Part of a small language model's weights.
Architecture: RMSNorm before each block, rotary positions, biases, gated attention, norms scaled by depth.
Training: a variant of Adam for these matrices, 133M tokens, 4062 steps.
Each number is 128 + 32 x the weight over its row's rms, rounded and kept within 0 to 255. Layers, rows and columns count from 0. Numbers have three digits each. The size before them is the row's rms in percent of the matrix's.

# q: layer 5 attention query, 128x128, rms 0.0823, rows 0-63, columns 0-127
# k: layer 5 attention key, 64x128, rms 0.0764, rows 0-31, columns 0-127
# v: layer 5 attention value, 64x128, rms 0.0769, rows 0-2, columns 0-127
# o: layer 5 attention output (transposed), 128x128, rms 0.0793, rows 0-2,32-34, columns 0-127
q0 104:160097084085117124118053142158108206122166163148136097127115137107126136101159119102097112148125138153127140160096105203035144175135124121120122195153078085175078149143095177196136199167111155145093124112142156111109110166160186122119135157128132091167121089176140080147119111125128127119124113145143130095136148090088137167129098080124145131126165115096158127138120107218170089197141
q32 110:188097135124106108140146133119122125132100171120167108116106141113084210107161147138112165122154147121182133122102083174012154151138075153138121152132108135152085110110124137119113153134129151075093135112149131162141132133064160144122154181156150175169120044089144106110110139190182092119162145134102101157112065077141142150181156138101150133130141165150158136174120064158142112201073
k0 098:207119174130167118121082168180077111110128133091130142135097120119121139119188120119105065147066108109126049121108153129169106199113104152192170145150162178105188157104154123096044135137180153140048115129134124131101112146081142087116097134159107140114143102144090157085123127099153093133088081128164111111153096111138120167155096098073131189129116152156125121169104124157073121092148
q1 103:130187159120064123153114092098111073092164090146166092096129143163156137158078161130128150127108187146122174073188125124138113113181168118135149128140099115155130124142133092132150157095130145093143155172129173139110124086115184146068112124149174171069103162086101082146126123180069187103125146183118143151199136169133138077170144133167122098130130165135062099132149083087093101089076
q33 112:147145141116133127136124158118123118089136139149099114139142116138163145149092103149089156100106139118088204182111108099147191102204139136093189138109148125167123122144114098117111140124070165120152149168107240111182128084111129131066146124142107127130086151076083123167165119117130098142175197129147150122111165150118130032078139145166141119091105137139052126066109089130117108082072
k1 093:154121157091140149164148085131135150118163133195149119206154133078106145141096127138100145141164017140156148110104140123168180113134091129148081125085164152109130082146126125171170154146101123162147138110108126132097152121093124083164134084113106107120066077146157118121086122104161142134149123195110121116159052097113147183045123133145195138129141070108132118104158122103156046175121
q2 099:161103128110150131183126134120095156154089115112110110138135144116108147159145106144120134141121141143109084094074146115120136099128161132107121112124174106069165205061128151122116085108141188135099131123153045143104111134203099121149102111120092111121200121129137161093116179048154121135138097107143127101129115077136122192102135063074200166186114162142144108162146189091181207137129
q34 099:146128130120148181147173112149102108106105088082146167118125180162109097128191138148144112140104158135154104061120180168140133094072160152219099111137110093102146170072163176148126137148120116135110105073141051164109120113116119126107112105108141079053173117142101136117143155127127190128126086085132141113085149112099126208051106065109139157178140089123149147163169180137122132113152
k2 091:119072119138137051145102107123098135112140145123071196122060167146100091077182112112145113111126119128100123149107118116124047153090070073180190176111117157104128082091092135100090075136163132128086096121185162127189123119159192146092134096139127140131122144128133128101145130151099085142093138121156102193126117094077123158147089108089129165145097146106141133128150158138089174045159
q3 111:157078096102160104182124165164102209112103131118054130133136143149130126094193112134127072149136099127159050126136109139076137127124079120150107137148164139161135139108122167113103180131106143172100099139132068070067110189104140136144180162124135116148184080199127106139144100116136099137144106128135109150119111058090145176145078106146128188167145143110133137170137139198155104197113
q35 110:150068134091117151134160137134110201135079146185149152118160140130083189145181152130151115106194116134156062091111120182053111160097100118159121121135099092152098115109132161064153125149128086091088087119147073140089125135142172116162130185155134135184138052148131123097117125162196106104138145147133097146111117156101122151140068118140116193154168112132184143190151135142183142155097
k3 101:162126171109152106120088145157078071120127140096085119118135168105123147045163127135103115160120089069141086150104144125145159170090132157146151138130161159112153136119106084121027107169138150077088104125116178108157082122086136092140161121173102125158138112122169105094108140104169066111198096122196109095185113071100133133161070146090088168157063126165102108139117119111090137096121
q4 093:111128125142114130142148154129163149081092113147168105100154095196116116164115118111116138125134156156106147126128140172106094122124197125159183089152090088165114160157180082075132117069121141193091135166120162074169078159148133157125088148181146143123069122198055162183084100165126125169104089147080157185144100125143160050162138089172135113139103125094095099119098096111122109116104
q36 093:105114161126169124162135175119114140125152189099124090117153094123099140153118068137112140054098121148086133121088120095114152088157156141130178112107127133160129114171137105116149150154070140182119167191136194087164107121086097142099117157161147147155028127142097127101117069138114115147143122115145169142166140155151173059096108128187110176117121128103068169040107124143141070140065
k4 093:124138095163106142098150182119183121107118115105160106193107179151132123148046134100133156113159124171125163119129079149109162106156135119126079089119111161141072090139069158163150131123114124144255154139113125154136141130170110161156165129107130117124125111083125108167197137182112179134116125129160111106154192164121097098104141128174151135111152139109104147088161086107216070094093
q5 109:112173206154113134124110119120118142160119088156120113105133136158119124189093154146113206155133142095117132139185069098159127157131140201144153067135101131135097113153146125132146134093105165093192130168097151150118099106045154190116163119135132155083103111123088064148120161130076121153157094190111144133187131194169152060161153144146111133116115189185092109095100123153117090101141
q37 102:079146164121142137123106138141131107122100104156060128139157107113135109148070159148084153141125147110138174174138115094158102108173129117103150160134116114174118076153098130114117131051073147168154132164120155099153131092135127164125138098123136157070107103138127120182134127084070116153138132134118152179190198189108145014136155208144078079111131149147071104096087098074106100101143
k5 091:062104071099095159130205079063173121117119085126146131104080120111110156119106106130144127146159133135150225101140085117112133117123174137082107131157131080209108160144143147153242113063113149110155154156147137119154169114158092160098146083089116116152146137098135111092149146154096159139151148134088075135084155100136108085129176126158152109150171090137144155134128111150174132172091
q6 101:091170177161134128134136171137178126165096136162117157108158100143112133154112143120131152137116110121144112154167066118076080114143185154136142103165114109140147101162184136123159121144100090140173170176101202115127088121095108187089173106159191175111055123170071084169198104140128109113131120148122127136187115168167141065172165166163091162107103159171105082144097100149097093133111
q38 084:077147144120123134142111166109162147171109124151111177133142135143115180175100159136096124095106133118094157149125106089071093102166144165106129112140106135175110088150112084116137126089053096139170157151067198132156126102146118188142137097166149151116083171134121161140175085084114129128131107151105140175169148178137127038140157182148069123085097106134089086078092067169190086108112
k6 095:100123108124137144129156083104164101143157075125189111165110133057143109190101120158148132127151104143165209121154072138117145079147182132109067124094117076187112178144097087185188214111130161168179171108149147166076131091140054162114144074111148099107119146092140103119124132115136166160157161110090130131121153119125102115136157160159140076109128130099109120143153075085155141151096
q7 107:146131127195189076081166170090143129164076109138069143135087129108143172131085122166193104112134124100149200130166067153183157149124145094100158158153136138129149057146182163133154086138100098099153118080136165168153154115128150126151149114135096147135091118140155176126205144104145116052137139099134173163152109149146139078148156164199144085089110143142137150134092122082144155130164
q39 105:129196054164183078076064155101150163123100096094064151147096162125137083129068119190140115164130101119131107165160089103117104106165174128104136085129143141136167164108143108135104091113131175093169124111125161121117080194115106150122128086095106148098166171158133171118166130118140114110098119112118156120150087164130161121188167151160180119095115169142142139132062189123126133137216
k7 087:107121096159109085127226143091164128117179127124153114166109056182095159137118167096145098126167188138090151101088145143144085205159091121160129113167176088126078095164133151113149126142161119124148143131126129122123195174182117177114075100131085166138151082109109142113118142085108142086077149185107122094090123084114110102137153116161167108103220113138128141145137111186092130118120
q8 109:104150177162091075079108120111210087144095120115082135163105195108147161214122108114138119146173089133143146096184082124175145135112149155092154095156110088168102115142100116115118141140123188106174162102112141121120124115072140132102163130116119151103082115119109102144130091139085147141122060208103135172166137159147134074133111081124134113046101109191098109053116157117144099115124
q40 112:055157114151170077147124120157158118155115124119119120164101097113183145135048145124115141127133102112136174175158079099136125126123118101128097133146176105188156063135114128150088130099083181181182185140105164096153129112180105135148166067125131164100094148148107121097132094057090175144161136119125157185158138162131148097117153198186116107081081151138069142082102103159123112092161
k8 086:124121059073099149094182091073145112117167109113148179082153100119121124138148153113195154177125113088118142119109072140157168177135136156155094119131182144175112109181104135167243142091113191137127183165144141139128141122119164169129140113093118123159099160119078140107103080133125140130135171111107094125067089108158119087148136130122137049111134092149188182154150098179144139141121
q9 092:117137097125184130149124102149077145137194134063129139158133138118172135103128110136144115131105100145100082160099131083171141091112128113082058135098174116057156131118075151132103137137157114132089056172130114124122122133152102100094139088075118110153176084144153094117046164130148074138106179162158099117068095064124067173130164137097143056170170138117163158153168089128106153113151
q41 084:129097099138118102197197077113102094117174121081148121108105127189181149124126143082113101172098070128134102063147134101135115151072105112139116147093130117112086104137152151102132132148163160087120078123133127162144120066130096058121138133148105134130185093076153111106074147196118113115121168171160079113103095070136111209111089075086143110180178110122178169134160133126099133105128
k9 094:175125120143158095108099137181085086147112160141133181131093183185086155112162091146147164167072103089131057125111114179101116202090126163168193135112160147082139165060122106113070127129151133085075092098156141114095111157146156085121132165166110142154178141118143126127126139092153120165158113100189183166154099086106134155143089082069139117136105145128146122158140132180104088097099
q10 098:162104172101144114108138163078117132161128144096136151165164136151142104134104132131159118123135156142119091085081178066116173131058073150086154181084171179125127091091162104163077197152105113106129073119155093080180143171158139124101096143118093188162154160117162161149113134072152148133099168111184129119069148101158124173149095155130125084155139126097171070169159086077109111104125
q42 092:193120160060059091137121139109106120140154150165109154172122128139096096092140087074158103111118145133104076109142163095153161138094163111158177137099116118097091211104086118160069157120105115072126102108158134079134130169137116088125111166147118110153179120134162122093116142091169190123121167112173168087104125114118115132120112055175177157158117111064201099094175153150125116092171
k10 104:125106118088126099121140160188111113169115100096128101126187179153061166094157194133175209143087099096124064152085102162127121161140119157129187095129118204106157078107160069057111114142090145114105119102083142065154148138123140107110096134207162127106143095175116161175076075095162125118143168111163101104142140137168113127129095156109113088117127101108121112106134107100134121113159
q11 106:159087084133082116164121107147130135044130049124112091124182129098151093131183125061093074181067118088153126120143147145170168211118104112153121153129127099152127167079117198159076127138122141108124166113122104169116127119140110084113121122129071116141158108148114115111135160105068116157108114110119128130176142116108079208097174071108149169146110111109148107116111115209146172131145
q43 097:131112128112164149067196142127097179053141158131168098140143129096113134109118117066208094119127113134137145074133117174188178140130126108159137186148153098115085120109069176132132193154155139128076082073165064141052123106089112093143073135145115080128110094102119091089142167142146119104075156134140099097136109133115079166124181102119116144160143102134153149097148156108099107086165
k11 087:158127112184102142129094119150087133118133164133107142172176143104121095111117047135133160147171153135164104137125078097092065133108096138112141072070125125104104114148138168101114103094114149066106109092096067119172157144121219134133147138148138101191183097145135135102083173089165137143196085106099166174117176176134131153130078104150091174175125153153098124142101159194116133153085
q12 100:098162191136150080095118117112140119179091127123083189174143114191127146130069169212119154083126144143193160098156098109126085063176119152124155086129128140150130067144146130112134105066095125150175163148115158142150081137095160164109153097110159140119086181158096146107125099125122113109118157112108147113130124169139178078172102208195133112086125137149062140132105121120171101097115
q44 103:122161142127119047138110116128151141148130100097073126143104103138163097174108139173109133113126150126130157156138116093117125105159136147102151109103163135171188137114149124142087144086058127127179174188127183103133070114136069176085190110146087107118084174163119118121167088134103111111090105129116199139140155190149203075133124155195150109072113120176066134116052120110133099125121
k12 076:203140150139158093110109150082133153106150106135110151155092122130177149149133146107111109138128115101166164107170129176162164104112086161098091180182108045154119116150080149182159154142116093144141088162126141153140146122133083127080116141119124098103081192123104095137240138146115123121112102098114108129120060072121192097188155118142123154115134077200127107186143081131106128088145
q13 109:139081148138116132153135072145090141120155130082189124091170098146126105096165107079123141150127133163111078142096178147166115186113055118129064164088148142089107145090091149152093138123131108133075088131122098121119118135142136060210066136148145082165154107073155116114071163149155101088123157086156123118167123092086116181107132108132125135194151097070125155103154149143048108091132
q45 110:153073136103137128131164113099091131115147137058199131104152110140111162131150109070151119175101130157121074089105146140171157211112104136113127152117168193069082116110111144114130141143184089068084040140153125155104126106122164103155065123192116088178129093103153104131103149168157104091112138139177107097156099101128121180101132094111111108176135105093133146121191151094064135127121
k13 122:152061161107143152132079177139103113084121173090121113140082109146150118098130153110102126099108125107090082156118121125139127187069151125181174143138149146072166174072193096105077138163149133130075074128133107114137139138132132050123120214132101143114142140121087119129123132194171116145099121118231126193151107066122150172134151109076116152154126136123160129094175121167109128088139
q14 095:132154072115099099133103112114140144126082132100130128090106132197186112173112092095084192109181125127103124208135105145095155148110137118155152131141070078160085158112110186137133099118092174154129146100119139100135093143141089140168121119072128130086097138122072124168119102077065104153159050157071125159123099133139142150154129135134104124110076109101112230129091149193117091098164
q46 117:125169089124124177101131124103144130143077119072175159093111130167164175160138113124111133105161038157104174181165101130115121154122128123124125143159125088145143113131083134121141096115149205158166119154111163115131077100122079145146122065131149080060127086124096137122107066153075152145171101149121091160173131113126176181129096139143151160108080134115065221135103150159088097099184
k14 086:182110084074167123110117103106142052063134144078078171154113113127136150177142119105123129156116119089124096097141105104130129200125145119129064192137146111141101121071118113172141144144132181085142072109154134184172135095131131107157136093145110085147135154116125077111137119142166127054104117114111038154094116074102131187118138113118146136140136086158115181179151137205064107122120
q15 081:145098194119192098091075164135144179152149135073164123094110134118107126143094065116129141126047124126149144136116091130135130150046155131079143111171110138092157124131051127099136169141070120082091116089168136182119114091123147107135107124139095169154086117114119092191146117117156095093131087127182103121159180152148183088107138097140089114150138167155120113069181116116107101070185
q47 074:139144106127104098108085115149147123069098140112155079136152124149136127092165140095108172170179166122156159146126096143090092170122167124091075105105189158090156121093073145119080190147141150131129159145097130182092146120095142151165096194096116215112156144126147135162148075143066120103184061099144120148154131190134191115151094117093096164146116104178157092104137099183104135087107
k15 106:154082112113148152127131128083140102075125166112161146164091113169113181169113149116130175124085105103135080094150138150176106200086086143109124187192146147126115138053092084106164118143158148096053137151128177163087152190090088108087123120148113117117078100126098113069147161141152122091085169103144099166099085097181188131112137148112179072105095147155170134132136154137131117137171
q16 103:113135133132130146114129118111117143069134124174130170171200116126136084072126137148087144161128194124167218131101071183146091171172118147160161126101144175140142168156099092119121114113182138163100172135128112127193166151182085147138141145143091173193049122135120177148169155087134090125098117101162157143091166106154161083151105094140142119158175116140105128180142101111170177140161
q48 112:095095129175113165166104121139113126134139162163153127139104135121206109104083143162114093134136187088133146140110092147144175124058124155078179115112139180137120158102104133088091206143138148127083088066153191098168148177158084091107127202152127190161060120065118132101139066141160067142072148113154142132146133136185128109139103097110154085113135116128170155124118095115118124099156
k16 095:110095149161182113164130169125139117121045116102131100108120072163136131141097148152141225128170127114143124160125088146155156092098141161101143164101150111144135106157134165056099117109115116151080119172146114092162139152099168097100111148153140146191105119176123150152165142168065118105157120130074226126110184146096122095165124084128138115081132218092152121141137161107184169132106
q17 098:144167181059162153111085118134169104051111100177126111139158103162123133096147141140096137091142116189149134092117140154097064123094096094144144150086136116106121153106200122138112135066157115165136116136125146154156097189093152125126095152147189100150202119122082077106158195091127100145101139154139152139106167138153117174103108130142165128081105093140094131049131114194119089139059
q49 092:182164127105123168133143182161155124128189121154041138161138109132137152149117156136098114098106120125172117095087165114181139102100137123133128131175124174118178135125143157161124144145131103103071101119146087138144117152091118139110142205126101155127190100034066108142131166103158090084071127087100152156096173123167106175215122115076066153093176126082083138128147114144125111143147
k17 105:039124183159104134183131144100128153140094173124146111141113148096118094141121089194106095156137125142180158120130140117139089158060078101101161161045122118149146089191165152071067084098095131153135194152149087075193152142091108126106171133131201131156097135102116149128168091112108133185105114092125127138172141164113115172118096168142141130108115103090099140096110149151169142127094
q18 105:101125154145115136188205115141136118145147197087118135123095096097104174094131106123165146171147145148135133144094150134100105099117143131134132130121151171123076093126138133104128104135173085146130086168108088058138159041078125158171094130104186128103128145097219145128130111093076121078165129095127190156193113177117139164126083095184082125112148097124138094087143141101080087080091
q50 111:081125120155185142100141181144168141081102128194061060131147113127148114172197127138115145123136130158093126136085201121126122096139167130142130132069126132118123099096112144130108087160075081125105101181127138115074110138102067096150126152155127144102097108167165077144163143127115071087143120092129195109161139199079162146095107114110184130073082171125103102071153144143132086099094
k18 117:166130143117068132108232138092146074155149151111114162100128129087129157165122049142151109158141085139111128131129169144153093148164151129143172146162102112078088122078118107094098147182120165140147139111154121123168122135191064144157136139126167180145128160119133128169145150175195115153106149079106129065125122120127168137173152118105132063072191192148081107131152077144117179139149
q19 120:105124164143105104128086104105115157074165117134161080196101146148140102087153170131086119131107198098150146057078120144194162080088168137131155121123157131080133175119151107121135161164191092139144139163164137127082142173128154138098143116119110175124138096154081138116124180136177131098075158119150162126119141135140133105162224062087163105130147127156146048122079097080100147146133
q51 112:095099166126154115175097100148107134065154170106153152173172143143129088122137172142095157100044211081174132098076100159154186066097135193164154117132148145130164139091113143136091176126144115130128101125161093112129134152154146132099180120155077160096130116108088113103166151126156128126088190084147151123125136154195128076151191079126137133154154135167123086127118093088089179163133
k19 108:076034139186098095183139118122130202161138140148121090131127119151124127064097142141123184147147127138162148135098131133142129065119118103124164051105109159164145077125144153163145115127070089133148133156153137098129097147136226129123121130178119135196142172129112148157113160156089144190109127124115142151102133169138114043174101096191140163134121113133135079070110157080149143103139
q20 103:125142155137074100159144026110129140167146199105142127090087191130165176130099130104143141071132158151077177129099157094140139182096081132107058176116110100128156153165124105126063109135138100142104122136105141089127116128144087122154082139132156089089146135083148107137119165157119115135119141175144143142094150067158136137140142076112158085118050161089109117051118165161099104120060
q52 103:099135148167153109099141073167123099131134172061135096112108093116168139116133096064129144131103094177111143141159141037133124171143110107111090096089154120127134120152142134149066126125123168120113105149095211184088062096098090103158103123078158109121141145150148092142096165136091162130175134148128180087166126080129101118093129116177103040146069179068131136103162159118160126084126
k20 124:107146109110121151075135125176160100149138126061145148088160131155136155136162145121105128113123137159141111126153145063120137162105159110135155113124145047105076125110042120116133089138125129190100135161090151155121113090133141131158110140095161101127099151096082109122115129143120181178081113102129100154127114131144140189131071100083110083156131146072168255035170103144117101092161
q21 115:096140142096143154136105150112159128107125113111098075132173116070145094156129142126106143180090138167167158155121078184134115200186155095115113124061125064063161133096121143091117156150142185119155124162146073092090105032163178119178126146119136155141149093079117070128162133178193107119128148127137102095186141153121126080141144137096074120154161118150146119102153174167142146131173
q53 110:107138108084130128100163155114127102097140153125151157111149132101137094145115082123130171195124173118131137109189074191134117171192124115124099186099130071110168152143143167158110113115171189162141145172143108122106112133206142117141159089131203166123155137090142080151063158067150182105085125170104160184132121185161104132108186097071088117143127146118112134076159138166104114164127
k21 112:152146144115076154129123115111098159175125090173087157110133106118078127154087149126142177100147135079181115197124132126141116196108121087096204181118156153131123072054147107131151136096140083164155067183097090156107076074124126099107155136094161105168159143115149160072058157152124116156103130142129111165140119075086133131104095127191164106124085129140098101131170164131079177140130
q22 118:105132100117193156175113119102111185136101098147137144104201112198095114174122166111176176114085107176104148163097082160071128150069184109103121153088094127109088065146197199138144106147105101136124103138146167138138089133172100154194145121061113088159121153146130132154092113103094129113088081117126086144190116095150146117109083111137109110142172111154131145098186154130150127157123
q54 101:125159108073157038134131119139121145114111157153172218143143044167149107074132119101144144154114084140138177127167124110118113136178162117173112145111133108136107143145134137135113109164102103146099185148120094118122104130136098141162112129064124074105204162186092100099137083135110164117112072124134138138157139151122149183173133143131082060153120103117109163093194094081078067089113
k22 102:116106184098154115099171117140167125130141127097161180165124093125116171110154123101117116104128148119160128133077084119195096145116160145136064193102112171157117101142090081081109075045150165123146124067114157178137112180153104114091105116098158113126121124122177072144151130142205086110148071109128096110099054155075146163083073157169125117141136122114118132136183090183151143136112
q23 103:164119120072093171117143185073106149165098147106105115104130107091108157165152122109082115128140087179111080120116067162096076113115117121127123145159142100132170154072083129152188120133127168142118191140117177115114191068139136120116111140122113143130132120055150111176086122126136161139157112097132078125136113182146101081093101090188168065181104101120163095121191136060094139099075
q55 107:167125146126087156108128209129111123167062110077049093115142142136088117148133101093182124109105058112072073089155063140048127191157128135132132087136102095123146126142157106105117095131090147188132121139135197107169147121151103117098063123147174149113113160160114138132066102148167136165169078071124129162070125156103146128118167131125169143156095146118142078157126142124124136102089
k23 113:142120121123124141128129152106072075148099117169140186123093152156102103097111126108151138153087122130073150136133091105057154176166123107147115104161105127118182125094135172074111101182108131092138127155114141094039135163139088128118128130073119168168126126186141149154073105105116155169177106155119121192199161151109134145084131216101103179144091133116105153170129157110178173083187
q24 098:160077160171107139163100085112128163172134095151173086192163155115119111042126123120144125160093147175161193132101160159132110068102118106122087184087119125189116170151100188103108182127090127148147182139167137179130120100087144115165138163172064159164048127134132161143135050140081124142100137102125147129129141090112140117109101150129178083124130103147099121113156118069154147109123
q56 103:096140175130145096113115106168085174140140118197145083161069154133153105123104168137105083159123174117110121128073099087168205103101157132132135126132119167120136062139043169117140127139100075154110100114184156145143132126128137107142140154122105105184066149168092116138162083090142062161063117119124150149081089196123089113109169139130125045151108154118120131153134065114135121114086
k24 110:086110214126109172126139157157091108154139119084109118137135113126169095111095131118116170146150113177136105128079100136179193020130077183151183168136123134145129154189132209134131124075137146145121137098132095074162128193111120122101133135094085122143142122148083116132130138179164099104181153125146165134125138110156087063133098186092119126159180196123142136119143137088116162167120
q25 117:185114092129145140180106110026154121123134081085115111167125139149141165190141086154140147135148135111085059123120176123109146145096181111110130194175097123150094130107095149172107127213098151119093104161109147137045136146167104150110097130105131170125126123157116144163135139110136148176086115113109067158165146137137166124177160139144140078162161108077178134115142129084152110043152
q57 105:152145101140107081098117092087113133182124075176092147104098172120130156182094097160050164134110168148059152144148122100111177128120151067104124130102147114147083104083120156102155107173146198160074126148148131184052083125169131127128126090114153114113115066134174087132161132152156102143142124133155140070148091133094195105062105129118180147160125176153163104150137149128122127066131
k25 105:160152091143117144089188120157145138123092161116138154097127184078161111119132129112169177081126039064092112090098092147112138155116155129157116126164137130138080097105137126149152136181164149112165049113084135120171111170097133134148147087125130111124126117133134127160154196197141060143127145129085060159132141073129161083073085078122150099173136164173101070105162123101103089103116
q26 109:106115099148109146157152106164109115118168091117105141142124150133092135073098171153146098185117141129133134154094106136122122104143167162157157103116128124160145109116018138073121136099103094138125124125130079163082178144091231127103088137122175136120108111106147089117113115148144156090109121078147077108143166119104067072135246162160134112140185098142148130104100105070127138186085
q58 100:064109160092185059099127122109099137120178121168062065145092153104091139083066072098104104148131126150124121118090094123128161106167071141118143148091128121184140097135122137073105092115107101123094127074142129149164118121137157149104140073099096097169158135124111121077135100101173114101115134100123128154114165080169097123125206232132106130141140169123142058147082139138137164165101
k26 112:088139189180131127131097120116096129126128119174189153138168112078149067100123164127139100157117147154122152103117113124145165039111186168168123179163114165099129207166118155134150156136098075130160111086126131122145122143114145136119164162124107137202190113117096126125156137080135160186187149172169129100102164129147117093089130155171101092112198068153170094141168090088116157112113
q27 099:110151117086105139152078098167160172120146081104168158097164169092150061120088132124148078045086060144053142153142140113091146190110094084153101152099150091129126103136129095106169101126186095163109139165135084178086091116109138115141158090123162118065154091071108075098107103131123181171130112113088113148099133085123124171123098141116144145148052102136149162115140088158125126140152
q59 110:080150118097142156123105136153164113108099167156159122085187155113103092107125092096155118123098126123129116113161168130121118188083117118131108137166149088124085098145135118134150130122131124136186117144108009196121091092132102116137123108136141066123170158116112056132105166154113147123121168126111091160119149120158057177097179177054114169167080123115155156118168191212114100109110
k27 124:127177158099108132159061123131105088128120148131140152109127109101140131129099083122123106100141072150103048145148122108204062208147154043139140151111171089098132115120139103193093122146116162118136150139061103180095110133138087139150133124095126079110148125068161083128096159094041156161187093092120172153152149143177083168105130107125129111141063119130132140120117149125090098110133
q28 114:133105147107106162090061100096101172114146120162133057147131127096110143096159102122086140149133140114113110132082128129133109133099182104183182186127137132131124118161152149137156101071133133126137113130157178157117142147129129119111149181174058140127100098197088132101192155165194044162166157064124158153131081141148150070170157171208102126144122116189117113110100087103118166109121
q60 084:140181155087128138065082107138134126125067131140140153139099154082121132076117129133099107121172138112165077119104082122121124068115159090218153077099094116145173170096082137140098117084105163052126135098190163146173113180139097113138131133144083141100113135149093091099144157121116067148129184056095105170128145126179128088199113112086127116158158114117146124179106086166136164110121
k28 108:067071154133133098189108138131111103158143147120144144175113116162161144138059148129148120110162137117074143158103248129115137112133084170152124140113141093160157106131098155108145085085170031082162103156088134089133092174107114133170107139128113181183139111138045110135135183140100097128146140119118116099074149139126085086156110137132144157178098110132074104122145153121193129159143
q29 103:089138156084144124128189102138097122092094092154133138123143151154097127092115121139157079126101078138094133109122097101085155146129137082142152068099105181122116182133103096124120131097136150107106087156108102239140148098120176127122083095100153125035177162062199112125097158154103099102149121063137098135071138152113107134140164119122115115083118149194128153066086126115121110108064
q61 109:120090124149112058086076159149137146168051150156121139160126125145100146132102146129082160118132173045171113150094114135110079177112142105150157106156125172124147096110120110116104096124086134094152084134098153087103114124127146108040069126141127120110171153062124136152135137150170051060153124067150129135074101180164147134137121120103141096139081185112156090154162080138118102080088
k29 108:059063169140096073180061112056105137140080165188080108119171137169157127090115079152144095078087103097149119147157140106200096117108166122128167138142113137095092173157105135063109117076106169131092091133147107123119102171082137156124084119117112138085136147134077144165131127091125131126087150124109110160150157164145218127125118128098100094138149105139083124133127122105204148158107
q30 111:091119182186129094105165122103100193093154123154113108091169109111134110079053107149154147136128174128104171091091077149138162039109132155138121132085162112126125151100104134105126169104068133140113151090185125180130117138105216130103132136162132147123147117084133175105194173157120135113125118096118140116108143140174122058166179108158154118170136125174144151123081095113165203173148
q62 118:081092239178203096103122091128102151102144104124134140124135134078133125115076099089130126148136162133076168123079064106093184087088134144150101119048130131158111146125113134152116129121084110135120120106149148165100119168155135138131123105109112177114177151101116116110177131174112067115116159118116121152118145160216121067117180131171152129114129101147085120136142092132179187205128
k30 116:132057173139125100170129122161098141118096131125180145156107103142123114077084164140112156116117135112108159128094101121148148093176093176117137128104154136109061119119099192156164095125066060131121171098126082142088141122130116145129089146130082147114160146096054068128204120151097149154108165152144123115103147119080105086142172100153171109156150139165175114107150059066097216090124
q31 096:182112209078123132142085177097135143175052185164128099152189186074172154141105090154122108087105091161150088161146112122095147053119174100109097162185093164133147141121120113128174100140103127166108075114096148128120148122174102099155119120130129171126115141149100084110166103147134146086090176143150081085170100106156146120113069101118108136149166113112128145144150215140132137095142
q63 097:151104146149066121122116123071145113187088135080081120120118164111087123132109150133100098155177090144143169136106114139098210125052147090126109124143097170154125141140135111119133192079127153160176096095119141138181151104124091134160111141089172158076134186127168174173094101131134097171110125104134148113163053137048130128119138073085143145108131120180176185118066156163149109091117
k31 102:123113093096155126157159083126099113089163057154135102104120141121180131124111182072162114101179127134133142082078159117146146153062158118088157133167072129137139177137125110169124147157146136067128106160179110109014119152086093104145149082126141078125083153108142130181172162116172129107127141122120146074172147067117123138094070131066144147099104155158148103173145139147093180125148
v0 111:122146118112118182067121124117129084141125120133114133053181140130141157072128104211120056121039098129087133148130086171114148096144116062139137109115067152111152220080104160123144160165127111090094150150134143166142109122134087111163177133123097098131105146108135142078124116127123131135119163088135138141136117113114194133108077139123217131146128168171140148097120098173176119181181
o0 111:150132164146106162093124091112166125179089068156130161191084144067118112094139100127144162158110165161128199095059105107138160095170116146128144138107173083114114111184164090162145101088122102126184107124175209175167110114149159103089113106161175130159106083135111145146183102146177141149157166102107142135105109124166101085133093182146096127099175130119179095160148118070165145138107
o32 111:143168082083107125158109133122151128099150180100106104174135156186148132105110146133164158079218071132147167065113122102090106106132111096103138148138145093141107128096157156089174090136153159114123148164102064131149173185094107154140135142121127140082183112179121084147128156149133124149102124103127217143125122124106056166164186087108060175184075132139145130141117163152085089131152
v1 096:133093177065176171054110156093146070136105159132107208134087148078146077142142100144109101142105111170213109137141103078122132123145120090145173085160132107158125159123084170149119131117113141073122108106163112121225131122100133130119117157117199134120130135148105178115130105139115076130107118067153088110138074151163157071161112111127120193110118133193148073123151124145161147135146
o1 108:181081151156129119082130141125118130055149113163150102153085128082201118129086107106124180195062150127184113142113118094133143134166148139109153109035125140126120167068101132171062118083103140156112103148103159113163146104159193093118151129124097195140144101089074114111128143151101132159045158109186142135132163121121065125158140078119074148132132150128106163142133089133130092114120
o33 099:111098083123157183187127128132129111117129150108200086144157125095132150126161124109130159058138165155113136094091147200139077137123160139137072107184109132142076156103118142124171153127128106149143131118109141125059171135081067160156221138164146136095178155138143131154118147122148097110124113161068191178065143130082119145139115134149160144133157186136099214081095107144134100170134
v2 112:121137131117185155224143112088112130038120157087094128181166098118126095165142185143138095125159080043076141097144171120116166139108116117122129103081124134123125111059230148044141119098129122125137121134126122113132109110114114116108121117144048118174112104127063093152104152112156098159111118142116098129135140076144150070141126116151124090109130171096130149124145120154147107121048
o2 110:152033130084063156129138128104122106140137085157146138091088196083134100122117109131132166102121149115156130074079106107156140089113122111139097148195152124105109140148156108169138138096181118160110093112125156143109117096184142148130132134108193093078142129157165165133127064188144133091121124174068108127098069060174153127128095059133147104117134097098135081112107145097181133163203
o34 107:108108156097119099123155107128139122064092175096145106107096117116120126135108051123112158100094082119143114152123154133089171057147114050169140091175175118141175088131157083130158113128108110136193142084173157154113105156197179135152120139121153138095131078129140065103120105152213149077128199086103105140158120138191114175124131148123068115110101134098110098077109099136168105118100